{
  "n_layer": 9,
  "d_model": 256,
  "n_head": 3,
  "n_kv_head": 3,
  "head_dim": 128,
  "d_mlp": 2048,
  "vocab_size": 6909,
  "activation": "squared_relu",
  "norm": "rmsnorm",
  "norm_place": "pre",
  "norm_eps": 1e-06,
  "positions": "rope",
  "rope_base": 185000.0,
  "rope_fraction": 1.0,
  "qk_norm": true,
  "attn_scale": 0.122,
  "bias": "none",
  "tie_embeddings": "early",
  "parallel_block": false,
  "extras": ["local attention windows", "shifted keys", "gated attention", "value embeddings", "hashed n-gram embeddings", "a smear gate", "short convolutions", "an embedding shortcut", "learned residual scales", "capped logits"],
  "init": "normal",
  "init_std_qkv": 0.027,
  "init_std_o": 0.00519,
  "init_std_up": 0.027,
  "init_std_down": 0.00225,
  "optimizer": "adamw",
  "lr": 0.00246,
  "beta1": 0.95,
  "beta2": 0.95,
  "weight_decay": 0.13,
  "lr_head": 0.0199,
  "warmup_steps": 208,
  "schedule": "wsd",
  "decay_fraction": 0.893,
  "decay_shape": "pow",
  "final_lr_fraction": 0.1,
  "batch_tokens": [65536, 131072, 196608],
  "seq_len": 4096,
  "doc_mask": true,
  "train_tokens": 429100000,
  "steps": 3285,
  "dataset": "wikipedia_en"
}
Each number is 500 + 25 x the weight over its row's rms, rounded and kept within 0 to 999. Layers, rows and columns count from 0. Numbers have three digits each. The size before them is the row's rms in percent of the matrix's.

# layer 4 attention key, 384x256, rms 0.0755, rows 352-377, columns 0-127
092:504478513494536471476477469493474517493514479518495470505530489545504545540504495550514512516527498470512499517494543494465508521496503487466515513512514484499484502510472523470496464490495543502541493493517482515482436486507499524437445512498471481434537507493476488492465472477528492503511480464492507484511478508505545520548550504543470472433493491516489520478489514510509499517531
087:502509489523493526478537500511497482489539507493516500478506496569537555517514483478517510502517471495491480481491499509505505516529508479513473490490477473507546478493492540553499470497523547484500500524496502568506486517512523496516476535549473495487533482526470500477498456482505493471519492491476444531460476485506523476543519516505490506491516519522490506529479498527527454522502
086:516504469530527499532493482505515500504534465470522533550497517463445450463526558489495478546488499540485545482482486463520460453499526476519505538489470476494428495473547502481511509489477491502497501472469479492486516512481479467513524478506531492541451528467519512519544461539489463532479499540487503529509494530498456493541486519457503497521502516504497458553554466493464536474471
091:518515510481537496504500504526498479522486537521528491510481505465498518466539508444489494505524548545516509497501505548519466508496513504537500472558471491516482494492503494484517468532533497476508523528467496478527478499470445511491546499475533537508486517514543517508508522508548455519484520450459503460500497525494456492541515537470528511466500487492542482521484493493483550492464
096:500509486509525498489485475481474437484560467487509549522513504529566502507539521538520487530471480411485507492451529509493473488509523524502483513459508501535529492500530529504502493460458522505509503487498502550532482482514494506520508520492490490506520505532466501480500486521494504480530488507546491533494502501505500505507501476506491535481525521555473517530496495537494459531506
093:516482532502547502503462510485491542509498514537494493504497522488495471466502522484541482523555486530499444488508507523458484543541483532498527514485511505472513513492505519492474472562553481478516518520477493490474512509478458488488527522453484495512515515531523459507497487467498435537481507492460452453495503458497480526508477570527513498523481489505536515491513562484500504501496
083:474493491472472500518514501505512509479477504500491502505532523482493469497479501492484516468501506522470518499544473518487553488444456485520485498523465487514488461504502490515468567500461496502465499507507481494508531528498490511456524522518508485499484495468498535522475509491500530474471502516494555518528501558535485488513469481514479521508491487455506478519505482524521480481490
093:486474510503509496517502487452492497492534495491490546539504509474467512495519487535544480514483461491501562483501517483472482525493516487510481507467494511505523504504468522519526547490430452531546488487481515516512511474524533499489471469535497508511525475477453524481479522530426497490523454510522491526473526502478535516485509458478493506522508524509485503552557482513478487544490
092:484502446528492528500533483523511499493482479460463503460516468508481461539511484522463525448493511461477535506510481496482500518479505491495511469497510489476525456506495505516504515489506532474492483504502501505471532500495477463521481538495503496492501494509504507510500500455472511482507487505551541533524491532495474480520491485523508511561472519467502458471473495537522446468497
097:502502503492486498505550501494487532517446528491492497504468480477462488475506427469516502503498516500529503505565514495516516540493497529514510467483528532487512511528515512547523490539507454495513495502500523484523472486506509510511483517483514514469477461468495518467515481486527488477501512487473505480517507490519482494471486494500496501511498468470498529494468500489530518474460
097:504541485521541506477498469493494470483556510518511476488501505482560485505531516540513495556489463445480478512524533485532469496503533531447491500518480495501551518479532513478480483501512505452461498502536526482470516494490512530546547479483511488539494536532482512500561490485466505497517520510504466493483503493580471503493503516524480487513516500528507499493519511514468538544518
092:524498529535527489522497481494502465519503513523480477504470509471472470486517516534522459572522481497512503496518495458467484487502498513525501472498507527465519483480511521438529482502491454430507510521517511512490484511511487492493523487447500484499483515507514497497534486515511457528492513499461465459492520496519492507522506520522514468521504505490519449525525521505462573502502
089:478493486508511509481477475473494529491543496536502503507511525482493518512520509468511483481488532527514471527492523556498513491525499508501509498493478498526511507530511484470454507509535540476450510557469506498438494477497446482473499515505517502471535530533514486486551538466510490469490530448457475480523461493497508511528491546536494475518482471516470545479501507479540502511504
093:504479496521525491492454528451498501485550512516498517521523506467525496490527537501495499497475444474498494518466500525487494504526551513506498496522509501515521508499501508533517494520494453536476530544482503509469518490497513519488492483477505477485492485558499459483530527494480492507532474478508402505489503527517492512491504521500519481512505519470518498517519479485454482540489
095:508488511483487482504504501521519531534491548533500451462486550508487507491468500472519528492540539531506460512477535488557498502516468490514521496454486542517480487517458499467523495518505495494510460508464483498471467466486525487448472481502472526507541498476522451483514496470516515472483490501449447474459472476477511487503545501491498508502502486467448523496467503457533517499501
092:517488494507487511499505509525496513470478498501529430466490522509515500506467488507517560500546523518499489559464548490518530502494487531462473518500498483519507498496489501480471448519494533521498491490531493537479470485489509546473460501508498496465496498529520465496487489489482551490524516520540477489512473514544519519491504485487487499491523492480481484474472526479494484500523
084:522515496488515484490463541497484490503521498496476519498514508524501483517555492502499511519518453472515518479440508529500489453502516537557560466503512523500531503478515496506540485543550477473515531509465493442516480500485494528520499494469509515466469492480487504477552478515531504577566527473482470507481540496506479497481512510487484546476479514480483518517521497490488500502485
088:514542458499506493515536485546525482509463530499532467472528531499523431475502459528489530538509493521503513507527532501502510508551511517496534521504495513450515479526518491512522509492478519447496547508520512506475465531486503537471482496456500507481514517507472498525494499516516490504467456521475530491498558512524459488508489506530523476504509526430483461542523501519480521493455
082:514487502464489452478453520488498496487513499492497490456539523557574533555468481559497520488518485465520482502503495522496498483518494487441490504503526479512507503476516508487468525502509502507502497535501498537513496511502530557479492484501488515460484495552494466491460495485506572518513506497536477501480473514512526497513534460512481516463490498522495533501470499524512493516534
103:491487516507529518510512513489514535513540484506453493510478492436487473500510525486526523488493452478413530510498496539482511511482476501532509483507465488499530509485475468503517539506534490497481508511482530411480567504502501481511501474488494518529493476479516531511539505495473471521486484521480498529501497495526443480483499502484542490549484513512530475479484531526472539538494
091:496520484492461498503512538526498480479486515480526516434514530531504463504496494511472515478503496476526498498507494468537524506502504518480501507482516494503564455482500495507504498497515475472492469527525516527529533520509540513541503528517488494536473526489499498493521466477501563505500506558560503531476488495473475472445485450467484570537502529459468499505486467505513482463511
085:522507501475521495510470491509507527559502495493536496486511498530532558511479499480514482479540488522544441441464478479520509476532519493495513496549469508490528507521477518476504492471547529445503480537503502536468503498512492458481503502507482493496471527503520526490518477515547472505462512512461479466483483469467448508474518501534570462498515474513463510498494502512503525509495
090:499499514481479513484524482516499503537460477492528485519484464517462519492480497513467510495509531501494489505525508466492476522492510480469481491518503481466469471534463506527486481481498534512502495467468500503538488483499481489460481503471474522493437490449525504502459452524528466475473458518515555487543510473501529490505449482457514499495502461498527470475452507492539515485504
087:501470488510515500510488480469489488475469522509512542518480479469509497517537501502479496490491491537530508525514422501442468532476536473469514497512490502453469482531554464492513545490506484517513478506496486488510532516501488518501537471500494518526493496491514450514508537515521462521525499474501499476535535495493503501490461510488499481522480461483505477486514495493475486493501
092:492543516487497501483510491520512474542451460476487511504525530518520540540478485503485542494525489506522489498500494523508518505484488478489480481556449447523494488507487503516477510496519568505487503525499500476531521514540494485517492498529461503471476511482487552492485480538522508565448505558529536525516500509481527474458493458491521492508522496525491487486436466544511457513477
088:487491460528522505487508522508499496505496489493503519517495522512498465498526507517450498511518501520483528517515481496512485548457518485452486548454479466494481470496510506573471504535507552512523482478498514531496474519487468501511506542505526522520523497551524469519521494441503485482502494508485535519503490525526499510491512509500484519526509515512530497517482517486510437519514
# layer 4 attention query, 384x256, rms 0.0744, rows 353-377, columns 0-127
096:489496487454471543552494484514484493497474522496505498436504484504523482478487535484494512507507529502489485560480498516537502514480481490507480498516483538474518493517497506525512454508466445517526510506512461498500498494495505506546545535502494506499457514547522470486493544508476479535475497493522540508515450453451509535558512543496457539487524530489535517484527498411484500517542
090:505467521498513528501488508491513498499497485453460510491496486497503466504529514511507502512507493494559496492512494519489497549471485493484486492500530504539511501526510432509531499507543495468480501480482527486528499500519533524455452527487518507481492456518475453525470495506501489497502516539499533451460525467482488487518483507522450444483487465515543509483457458506482477485499
094:492484494492518545477490495451494472497507526476509511510490493489523519525542530487483493533504515513496493496479499508485505493480496521511530483479529499520464496503514504518508523501464450521504483518522534544512533477492500485459453496510459491470476504508462494513486503522517515431508479476548489492565534519452556506445449468511499532496496501486486508490518453518498540487514
116:520498473481496463482463505534508457492479511502514499466478492522491481453477519473516501499537519514525488551480479502494517523520509499481502481519523500467505499464497550525516465529526544492520476519503432485496494484515516534468537485491477494495470507507512412464534503530477486494487537470452506472511519525472497478521504551490499474504481504509498505470534539477513464521492
086:484506513522477487496509489529485476522508493487528498540489469477477513565514519575492489528456463502516498466503498511489532487538502514492500508492499452494481520486471571488478486504507577510527487483498547532484528473489512513526466468514513442489508534507522495439510461519487526500557468516497480531514496539514509496464504524516540507527510458541495527510509522569513494467464
105:529481489487499431504511538481511523505509518476463504532492510485488505506496484437484507510495530511520488497518497501518463516492474520486511478501517537534515464485505437497490544506490464517470510516474545512518511519458499518490482531490537533483498447469490498531490531477500535503450510477522488475488487499496530508521495461497482514479507468426506515505458448501498500466476
104:505487534489478482503478538518503518449499504491496456503490503489502502458459531472516501484482519530483510505520501480493503505494501467467509473526504521486509482493508535477483554488526547472549474507501449460528512512513508467447492506469473560520477466495507499441487529458475473524508521510480472459476507510529471472546514518507504500485465494509520475498491527496489455518486
107:523501474508490505502512487531511493477506487510488543498524470507496467500472488444488518530450526524513490554491480507524494481535556500494439509488477522557499485475515456504434484493510459467465487516483523493452502514515502502518527505488536500519470471542492479540486537516500513568467500503504534476446475467483505512489474495464471476551515481465542509485491507529462520489478
105:494509486450482489539512508497515533481483558478551501475488494517522486562514505427503505536452550502463519511531514481525463483500502511501489469499512526549531496510524514488460541490511489518554498577497482506524506486479510455511529532498498545509493493505463519487465535501507510520481490502544502564528508507474507493481464467490492524453470486459497481511505433516472500488495
098:508477495476523502472510465498498465525509509482528506524499508483472478507515528498526506489521499475533484465487495498503519500519498534504493486513567447508503513506544556456523459519527524465504509536519511465528529438501480468456521494520517474477477545489507493507512499547522524458502457497488509527507493533519523464462526526496521510487505479515467457469516477544505505460493
080:508474506498520492479496486535521490477476517489511484529483502493494501495522495520478517511495506530520528469491510528524512522486533489481507538499520458531497514506559497485494486503498557427521480515505500478503510507476515477478476474522502495476489502521505522475494492505485501474560485540517483529471507509539504503445495542523520536505479469533515511501474520580470476479483
103:477477478495488528556508486495490457536436490465488499488504480495454527536493501488501471526507498486511466493513478501488511531516528547467523497527498478467477496488451543537496485500513463541502522505505529511497536446490504504527519485518518463512492513567480499454521524508488509480524440471513481470524507520519502495455506473507491488467546472510505485471527523543490484453433
105:458484518495494541502478514518490480484521523522460466503532488474540480508479532507499511491518545542487481548484497503500509530491498487464506478524531545519492475508530508503524474487530508469488495482506503454535498485524485467478464475516508502553487481531498480445495517493516491482546457506479476493485500492448502487517531509507510540479494467495500466466526548490506452458455
109:529519511537520517499521483475503519534475482509530453489512514512468489485503462515501508525486471476483530486498506486495505517468503456527490515449470456476512509498469488531548505516450486574504508463487488508481480536477502495568495496538506485502505500539506523482499503494509491460523457500509509477541477516526523513472542473535500502497519535509497526512509522437512457509530
100:518520526480494493459523457503505481547523498524517504539518537506495536507499512520478478520485489493492498503474466534513539492535502488501480497492464504512505542509485541526552452476497528498480542453468533528453477481495482493563513496562498466504516535501533510518507519469499523497497526473503550557481489528507465488521552499489487541520509519503493508528524503500520501491569
101:449544448487514557505497494482491528538505541488510518454512499513529489518513500487551482471504528519469470522474492485506496506573513481488516529498515513540531493511511482522522465556460499544544522530503499503510460470556514557500489488486495476462527509560472519519475529505502503476477490488477511482499513479432499501491495492507499549523498537464465450460512508470490497493512
100:526489474473488477503510499486519511506506553500493500514483557525523487494512487440489527500460499524494547510510497491517505483514487516484533489478524480512526478499517448503513498521466433501496508531519493503551469502514487515514508502515510543494489490527495490525463581494523521517492524491499512503399503483500497513491500511524507575518491480497524516498487478530510496537474
089:489511476513495496474485500501471521540519522517514499482498549517525538462484509478513473464528519505478520520494498502496500481511502516503484524520486513498522510503490523512511463537477521481527524464503459497513472468525468522516546496500499491505563543510527465498511504501482479487452518461485519511475488483508487511516510541503503508513519537491479494484541534439541515526540
101:459497494512530504483490463525490494479501498539535499528496505457457467529511531523509509468478488525565473524499502498510508500534501493504543492454574511517459483477527514506506495509494529486465481508487505497537495512511517490463491547482514479457485495524455498500500489530472535436502441526511510458515519500488528533465510457496521480478514506498484489471519490512465504447463
095:555498464536502490475502499505515547497519549508500499468493492502540487505517471472480528506473526518505498531507517477522487509511486459521442511489490505505524471467519488471484466560505485500485493500480521512498483472493462495474567528479506522511504469471509457558490495500500503537475515528495519543488442485489532480530478497484505523516492552459482460496508484484540503474532
106:494489540504527487509466473512487503507480494527514526463488484504532518488517534576471496471496437499497527462490525510479509485526532512515517522485484476434459549514506547486533465533480490514496515484507501506481487501477491524538509479501492525507529541491506507474541472534466445500509503508495506507492485472507534571468511509537521517502538566519495541497534541521523492517504
100:502515531491477499525493482518507502483496467515552519488468495510501461510512519498483447499475533478519510482492489531513478467453492496498471515490491502525490508520510487498458489487535481500493484519490484530449502558474521492521498539521532532524490522522484480519528474488471528539465523483508534474480528472485488508509480500478449456515471515494537518511489464535474508518528
092:496514531534498518492503498518499492498500491518418471510504479495486505522486515522510504484524495488483509444487537491497484488481500525488510481511494460525480501481483472508438518455501509478525511491475529485465522501507468514477460451493509501498481480518505530485512498500511524480573536504506472449504524552488476494477515481504530508524492469535517504493495540530517475511452
089:496509538494525499475486435525479486511514532495544502489458519488513534460524523525476480484502462464501523500495483537515481480532499497522521505517508573489486519477513529504535475515508491477492512498465494548471472530487519497488545527456505550502516500500507521527508488489475512540441525493503530488472513461466484512539502493486501458496522554459484545490545466491529492525533
101:503532536515484487489514492538522479502483490470485510522520459471517510525483552504541500514514484495514479504495454534535521493476481510495476477512498526544499481493489491494497472437499519529519511480463499515464538511517508554524515469494496473461469503505504486490492523516517532492483543468479520482505501544455495474521504547440491518553528469531527553496501461479511518484537